{"n_kv_head": 2, "qk_norm": false, "attn_scale": 0.177, "optimizer": "soap_variant", "decay_shape": "linear", "steps": 5873}
Each number is 200 + 20 x the weight over its row's rms, rounded and kept within 0 to 999. Layers, rows and columns count from 0. The size before them is the row's rms in percent of the matrix's.

# layer 5 attention query, 64x64, rms 0.127, rows 0-63, columns 0-63
116,184,182,207,199,215,225,188,198,213,197,202,185,200,220,212,195,189,187,232,216,192,206,185,203,277,199,196,184,177,211,191,209,198,204,206,208,164,203,231,212,177,159,227,225,224,173,200,198,238,226,210,198,188,205,186,171,234,191,199,220,165,193,182,204
100,191,187,206,185,194,217,217,223,206,222,224,196,238,230,211,204,215,179,194,199,191,175,212,219,167,168,184,198,219,205,211,194,219,186,187,208,206,164,155,165,211,183,210,206,205,174,215,185,161,189,205,218,223,244,226,197,181,215,190,205,244,221,197,212
112,240,202,193,239,180,193,202,200,177,195,218,162,178,218,185,178,207,187,197,198,171,207,182,182,169,247,191,216,224,202,202,180,208,184,210,204,210,213,185,247,195,249,215,206,211,189,168,195,178,199,191,200,216,205,237,170,210,220,184,180,192,194,198,181
115,214,196,233,265,192,203,201,257,201,203,212,151,196,215,192,215,213,187,193,221,167,186,209,215,157,179,199,207,186,209,205,212,195,197,203,183,242,169,180,192,196,206,184,191,214,212,200,178,192,191,183,193,170,190,209,179,208,187,211,167,208,212,206,195
097,210,204,227,203,188,169,245,219,149,213,199,197,208,195,228,196,179,199,189,224,173,230,202,181,186,190,189,216,197,157,191,232,222,226,231,215,231,183,214,178,192,220,194,216,187,185,212,182,178,177,174,210,198,192,206,204,231,186,207,199,196,228,205,170
154,194,204,212,155,208,203,212,216,217,210,205,224,220,235,214,213,181,211,226,174,250,199,212,228,167,197,189,178,222,212,157,213,210,165,185,193,218,184,214,196,173,185,209,212,198,194,179,207,227,195,214,179,223,169,197,230,191,180,206,212,197,170,220,221
144,213,207,194,255,229,199,191,218,214,185,180,172,237,193,212,203,220,212,185,210,208,216,212,182,167,272,194,227,191,187,199,188,218,219,217,222,194,195,191,216,188,194,169,188,208,197,189,197,177,206,209,203,186,156,203,184,175,171,198,191,204,225,194,212
120,224,238,214,166,173,195,209,191,175,212,222,193,201,226,204,200,229,220,193,211,197,193,226,208,204,217,171,206,210,189,200,201,190,216,221,192,212,191,208,213,243,225,183,185,191,238,199,229,182,204,210,216,242,239,221,220,203,232,226,167,184,234,197,196
109,186,184,198,220,210,213,207,170,199,197,175,215,205,217,218,217,201,218,182,196,218,198,188,185,232,164,195,191,154,154,198,180,227,205,147,239,167,205,206,183,185,180,184,181,215,180,209,200,190,193,186,200,196,200,169,231,174,176,189,208,201,175,200,222
116,172,209,216,248,192,189,221,182,176,200,175,198,187,162,199,191,179,201,196,225,193,195,194,228,216,155,225,174,182,173,220,234,208,198,198,218,216,206,184,184,193,197,167,203,211,194,186,190,177,174,179,198,166,182,215,193,199,171,198,223,208,167,238,197
111,206,188,166,218,177,202,179,206,208,165,213,169,162,193,199,191,221,177,195,197,178,174,191,177,231,176,231,171,175,214,200,190,208,219,215,218,206,206,163,200,192,171,209,207,201,184,202,189,237,231,217,177,210,203,207,165,226,173,204,196,226,164,184,203
112,203,209,197,237,194,171,187,206,179,200,171,163,211,174,214,222,213,187,154,211,147,207,197,185,187,206,209,200,191,209,204,166,200,210,206,173,185,184,191,161,210,217,183,192,182,199,207,199,160,201,171,224,197,217,216,178,177,201,205,161,171,202,209,218
122,227,161,166,232,174,220,181,188,214,191,197,213,190,183,198,195,169,216,196,172,198,200,182,203,174,200,200,215,234,199,200,187,221,199,218,201,225,227,174,180,172,249,227,174,207,212,174,214,211,201,195,187,195,155,215,191,224,199,199,178,197,200,162,205
115,179,180,209,194,177,206,210,216,175,210,180,229,167,210,194,201,192,213,237,175,191,180,222,229,190,172,189,174,243,189,206,211,220,195,222,206,220,212,196,240,172,258,191,193,202,199,203,228,216,228,215,210,234,205,216,196,194,175,192,224,203,211,185,205
130,196,190,202,205,178,171,195,209,207,185,171,223,198,162,205,225,137,186,187,203,222,205,188,199,185,189,218,207,170,210,220,166,206,233,199,242,220,201,202,190,205,227,171,190,196,216,199,204,199,152,185,190,171,170,198,187,216,181,185,212,194,195,227,218
117,232,199,197,213,175,174,221,198,212,226,172,215,231,198,233,242,195,211,172,183,189,189,191,201,164,174,215,220,234,194,215,222,214,208,241,184,225,214,193,179,180,249,180,196,201,195,200,216,189,192,211,219,201,151,198,221,202,199,200,199,200,205,184,214
125,224,236,200,157,229,189,198,229,222,212,174,216,191,160,224,198,173,203,179,217,226,220,191,183,214,236,200,209,224,195,210,174,197,226,192,222,194,205,238,199,200,206,203,186,165,196,229,231,207,200,204,211,175,174,196,185,221,178,179,204,182,208,180,222
124,193,198,196,222,198,193,216,217,187,196,195,208,144,171,183,187,183,202,172,200,162,214,194,227,245,130,233,217,188,200,225,201,202,201,210,205,216,213,195,179,213,205,204,170,198,199,212,165,197,159,190,196,212,216,190,174,206,203,205,201,195,194,222,203
101,219,244,217,150,190,221,227,236,211,220,198,215,232,195,179,235,211,186,185,191,229,218,211,211,189,219,184,238,190,189,201,211,183,202,213,199,188,193,246,191,225,236,216,201,214,216,223,190,186,201,181,186,198,202,204,234,234,207,202,213,206,211,200,183
115,184,164,178,146,203,203,216,187,181,202,145,254,194,196,209,197,170,238,198,177,223,217,209,213,183,236,179,225,218,191,204,174,209,206,177,186,204,201,183,193,174,194,208,200,188,223,204,202,207,200,210,212,217,200,180,221,193,206,209,228,211,205,174,210
104,194,196,210,186,216,213,197,184,188,196,218,200,209,206,197,147,201,185,233,217,212,183,195,160,260,227,209,180,220,194,149,205,195,185,200,187,181,187,205,215,209,148,224,227,205,196,204,187,217,195,229,226,218,206,195,207,212,184,222,193,194,219,184,184
120,188,192,208,194,203,200,190,192,205,195,252,201,200,225,211,182,248,193,210,219,195,155,180,208,221,189,194,205,189,234,183,221,174,218,161,167,199,181,170,221,215,151,216,203,209,177,197,217,203,208,193,223,225,240,215,190,205,226,208,206,189,193,203,206
122,199,231,221,198,187,204,220,231,168,221,196,228,205,202,204,198,202,196,188,199,186,190,232,211,231,140,202,171,186,180,217,211,197,190,225,199,211,206,220,164,226,238,198,176,175,204,190,196,164,162,186,182,213,218,215,208,181,232,217,201,206,217,212,192
116,212,226,187,179,206,190,209,239,177,194,196,186,169,165,186,177,203,207,208,193,173,225,194,165,238,204,228,211,178,219,210,167,218,205,199,226,153,216,221,221,215,226,193,216,181,221,200,220,197,192,182,185,184,244,183,176,223,218,206,198,194,210,193,203
131,213,192,175,187,225,195,205,215,210,175,194,204,224,189,168,176,213,187,192,196,185,225,168,197,232,226,213,196,146,180,197,171,181,223,180,227,172,189,189,155,191,176,191,177,201,205,214,227,177,193,202,236,180,221,180,179,164,185,195,200,201,203,201,199
137,215,207,207,163,212,187,215,184,224,200,192,217,212,168,190,207,195,176,178,205,204,220,188,167,211,204,220,237,192,183,218,165,194,216,193,234,186,185,193,148,204,204,196,158,177,193,202,226,207,177,194,206,179,231,205,224,170,201,192,222,194,233,211,237
103,166,214,228,166,213,204,203,238,215,230,203,249,242,226,210,218,179,214,206,185,229,186,176,240,178,206,204,232,223,179,189,216,201,212,189,192,192,208,195,195,185,185,181,178,184,192,199,190,191,216,202,204,220,203,187,228,193,181,170,207,242,192,192,197
109,204,212,212,215,203,176,187,216,211,196,182,202,191,176,206,189,197,187,192,202,214,238,179,209,207,270,195,219,204,187,228,194,223,212,245,233,150,234,221,192,174,219,219,202,215,210,193,224,204,201,191,212,190,168,203,191,164,191,173,193,190,209,192,205
117,199,188,192,148,199,180,210,228,197,214,183,222,180,201,195,200,160,210,214,197,239,214,209,186,252,199,167,191,221,181,207,193,220,211,167,214,199,238,215,192,157,202,203,207,179,205,209,213,218,180,190,212,194,219,157,218,209,210,188,234,202,206,214,207
120,206,187,188,176,191,229,193,217,204,203,229,175,204,185,205,188,219,198,225,212,229,185,182,189,186,261,144,179,235,196,208,184,192,205,183,180,191,195,223,249,175,202,216,192,210,211,176,205,227,193,201,216,207,184,202,214,211,191,204,196,154,218,197,210
105,233,187,229,191,181,190,198,155,187,203,195,253,175,163,226,207,212,210,190,188,189,223,213,200,170,194,225,203,223,198,206,192,209,205,247,186,198,219,194,183,186,227,210,179,201,180,192,218,208,185,205,182,203,173,220,178,252,179,193,223,198,187,193,199
136,177,197,192,187,265,199,188,196,239,215,203,199,221,201,202,213,211,199,203,197,234,176,173,182,215,205,231,188,206,226,182,196,216,190,176,214,193,165,194,185,190,154,205,217,215,178,208,202,184,204,218,195,170,166,156,207,191,163,181,202,191,197,209,203
073,231,190,217,206,183,213,200,215,238,195,211,240,158,201,186,206,195,207,209,182,248,193,191,174,235,243,183,198,219,208,208,197,211,221,217,174,183,209,203,210,194,182,201,191,178,207,202,240,227,205,245,209,178,192,202,186,184,210,169,179,198,209,218,220
081,196,197,189,169,176,187,213,200,213,186,230,198,210,208,229,206,233,236,207,184,168,177,220,235,196,182,215,205,195,196,195,172,216,200,190,179,184,206,177,214,195,215,178,205,234,191,199,181,208,221,205,193,219,242,246,210,212,253,224,193,231,209,188,210
082,216,196,184,192,172,196,217,197,178,197,201,181,231,190,200,196,193,225,174,215,201,182,223,184,170,212,193,202,164,167,253,199,191,221,165,221,197,191,185,182,211,177,196,174,194,227,226,206,155,188,193,217,188,213,193,198,200,177,231,242,172,206,220,194
097,180,200,225,213,211,190,201,203,226,215,213,169,217,145,191,206,202,178,233,201,204,238,187,185,223,206,162,176,210,207,168,183,209,212,239,218,183,204,243,221,207,187,195,191,223,198,223,183,204,194,208,206,201,237,236,205,176,212,197,165,197,211,207,210
079,180,217,223,197,249,170,192,199,232,197,207,186,209,191,202,221,175,195,210,205,198,228,154,185,210,237,243,244,193,218,209,189,176,197,201,182,195,235,196,183,184,219,207,215,193,182,186,188,212,206,189,177,178,211,179,218,178,214,190,182,218,222,224,222
088,245,181,193,172,173,200,192,201,198,199,212,209,198,218,214,207,204,219,182,194,184,176,244,227,200,185,193,209,190,178,205,187,210,170,195,211,245,209,190,151,189,193,183,181,178,205,200,183,184,193,196,215,232,174,200,216,243,165,166,215,172,189,214,202
065,183,204,183,197,176,183,205,200,161,157,215,164,153,207,213,242,162,211,214,206,186,183,224,194,212,193,223,222,180,205,215,179,223,213,166,210,196,229,189,232,212,224,218,211,209,193,172,201,200,182,187,198,170,212,213,189,204,224,191,215,226,196,199,181
071,214,208,187,183,213,190,220,196,183,186,196,189,158,182,182,218,213,197,168,221,200,203,198,156,198,227,169,203,171,185,199,180,169,207,221,180,214,210,226,220,193,156,195,231,184,210,217,189,185,161,188,214,202,208,228,165,171,200,172,197,192,179,217,173
076,165,195,184,188,215,205,205,199,166,203,226,175,197,185,212,202,219,247,194,207,184,211,196,192,232,208,195,204,157,203,195,187,204,179,205,190,191,190,238,215,205,199,199,198,205,210,193,177,190,229,190,229,211,237,218,183,142,184,238,219,170,229,184,200
073,213,204,213,203,257,202,199,215,204,219,184,166,203,169,200,219,205,179,217,211,202,223,174,196,200,221,240,200,189,236,232,195,173,201,201,199,197,175,204,148,203,167,221,201,185,189,223,179,180,211,217,221,208,229,204,205,185,220,223,170,184,223,201,201
079,213,182,195,205,185,161,221,201,201,207,181,194,196,201,206,196,195,169,225,195,227,186,185,217,133,204,189,198,202,220,224,228,237,218,186,204,197,184,200,200,198,187,198,183,178,192,207,215,149,207,207,210,226,143,197,190,221,204,208,170,178,223,201,213
079,238,218,211,206,164,191,197,195,220,205,211,248,187,190,210,193,196,185,167,211,191,174,201,193,155,227,218,247,184,218,195,228,154,193,213,211,242,214,180,203,200,179,201,205,186,206,218,198,174,186,204,184,218,218,181,179,191,194,207,192,215,203,229,219
071,192,174,194,210,185,230,184,193,177,157,194,194,211,219,225,225,198,164,194,208,187,181,223,195,205,202,206,205,225,229,187,220,211,203,189,218,177,185,205,201,199,165,194,203,201,161,224,212,198,200,195,186,204,134,194,231,201,147,224,187,192,187,191,216
083,220,206,176,157,193,185,193,187,221,198,216,224,202,229,222,180,202,177,237,231,173,178,196,198,207,207,194,211,222,191,192,187,182,207,189,203,183,228,196,215,211,128,188,194,205,160,207,202,216,217,234,208,214,233,204,198,214,221,186,185,219,220,194,193
068,213,192,250,202,213,174,193,198,239,227,196,189,210,191,193,215,221,168,176,202,185,216,180,204,188,238,214,194,197,204,203,218,184,197,212,206,206,186,163,197,208,220,214,220,267,218,211,200,234,202,187,236,202,205,229,194,190,195,202,165,232,198,191,204
083,164,180,193,194,203,201,174,184,207,182,208,221,173,206,198,216,182,189,222,183,221,198,160,214,257,183,222,202,205,193,194,209,233,187,204,190,179,176,180,198,182,230,208,238,199,205,207,201,224,191,158,212,229,213,196,170,197,220,194,177,226,237,185,204
083,218,193,192,178,185,197,193,197,236,231,205,213,172,216,214,208,182,180,210,202,227,192,183,219,204,215,225,217,221,196,178,192,182,211,216,176,202,222,226,222,192,171,211,235,216,250,177,205,198,200,199,170,225,192,258,231,183,203,171,208,207,191,207,223
071,225,197,164,173,225,210,191,171,236,194,227,197,210,194,218,211,222,176,230,208,216,203,188,209,231,220,222,164,192,197,214,225,170,234,198,203,179,183,214,201,189,190,183,169,156,203,209,193,223,214,232,204,198,197,165,192,232,174,180,220,200,206,204,203
071,199,214,219,203,178,229,223,208,247,231,199,230,201,213,210,194,199,204,212,202,236,221,171,199,215,208,196,204,210,214,186,207,231,216,228,153,163,176,208,199,208,196,189,199,207,202,227,209,220,228,222,197,211,187,187,171,208,223,204,158,177,197,165,227
071,219,229,194,216,232,175,172,209,130,177,215,187,194,205,177,214,194,188,194,195,201,209,236,200,192,184,217,188,177,183,233,195,198,206,181,219,213,221,168,208,214,198,193,180,215,155,191,213,166,190,212,204,184,214,185,214,169,202,223,184,201,218,194,174
068,202,225,189,190,213,211,206,207,204,196,206,200,198,166,235,190,211,223,215,230,191,190,179,161,229,247,196,216,176,230,224,178,198,220,209,225,187,202,209,163,197,174,198,193,148,192,202,193,174,191,200,214,202,180,210,176,205,187,210,160,183,211,235,211
082,214,175,220,199,215,235,223,193,197,202,197,217,247,250,198,163,208,221,202,194,205,167,217,212,217,204,189,212,161,209,189,189,203,196,173,180,219,220,181,211,200,167,170,191,210,212,219,228,220,191,213,211,197,212,168,226,218,199,224,168,194,184,222,219
078,226,167,178,205,222,214,174,224,205,204,184,195,220,226,187,178,193,181,187,218,181,205,200,183,198,212,210,223,216,206,238,222,196,189,157,200,181,215,161,199,212,197,215,192,177,221,205,201,176,187,179,187,205,206,198,232,216,148,213,207,186,170,159,170
077,164,214,237,204,222,153,220,195,214,183,189,174,204,199,210,217,158,221,231,206,237,249,194,202,193,219,192,207,174,193,194,176,217,194,214,188,189,207,197,187,186,247,213,192,201,197,187,220,186,187,221,194,182,186,219,199,172,214,175,193,213,226,176,197
068,202,194,209,203,194,208,180,192,207,217,211,229,191,187,206,183,149,198,183,189,215,224,174,218,200,169,175,193,228,186,192,189,235,226,204,207,199,200,216,210,193,207,177,185,187,171,196,165,212,223,186,167,198,156,203,189,190,168,165,168,197,172,212,241
073,168,188,222,212,199,189,201,215,186,206,230,191,214,220,211,220,193,220,180,204,212,232,214,181,183,221,232,187,178,165,204,167,223,167,183,181,206,205,187,238,203,226,212,190,268,191,201,219,177,193,169,197,208,204,222,224,201,202,197,205,203,195,195,167
083,244,173,189,159,207,186,198,182,230,206,208,209,222,239,194,163,187,178,205,211,209,196,231,202,207,221,227,218,208,196,197,215,195,210,137,203,187,227,193,183,206,172,196,178,190,215,196,178,164,200,239,200,203,182,201,178,214,191,214,186,192,195,187,182
071,190,201,177,210,211,193,195,198,248,223,195,216,207,207,224,196,244,186,236,177,193,247,196,210,202,195,207,183,231,190,175,200,197,178,225,157,175,181,203,182,208,198,213,209,197,201,223,202,186,168,241,201,223,210,178,243,218,202,195,226,215,208,192,202
074,171,182,226,182,224,237,166,206,218,208,191,222,211,204,207,200,192,163,211,188,194,211,173,200,234,164,221,220,226,195,178,213,200,197,210,224,170,175,195,161,222,204,186,196,186,182,229,181,250,220,186,214,213,211,188,200,216,220,216,181,220,208,188,206
080,186,192,194,175,238,199,194,211,221,196,212,180,163,201,216,178,174,181,207,181,207,193,159,179,214,211,195,213,190,200,196,200,197,190,174,196,206,196,213,210,211,146,217,168,231,200,200,196,228,200,186,216,195,164,149,171,222,201,189,223,215,231,230,190
077,197,194,211,182,195,202,179,202,223,216,187,203,208,206,182,224,221,169,185,203,233,160,195,204,217,204,232,184,240,233,194,216,199,222,174,193,223,178,190,198,202,155,209,203,235,223,216,223,235,192,201,231,196,174,191,175,167,202,219,216,220,168,198,201
081,177,215,206,208,178,191,205,184,173,192,191,175,172,180,211,215,199,210,204,211,207,235,197,193,177,209,209,204,174,179,227,162,184,242,225,239,183,163,163,156,201,221,207,180,201,211,172,194,190,219,156,200,196,188,223,183,200,179,196,192,192,194,191,184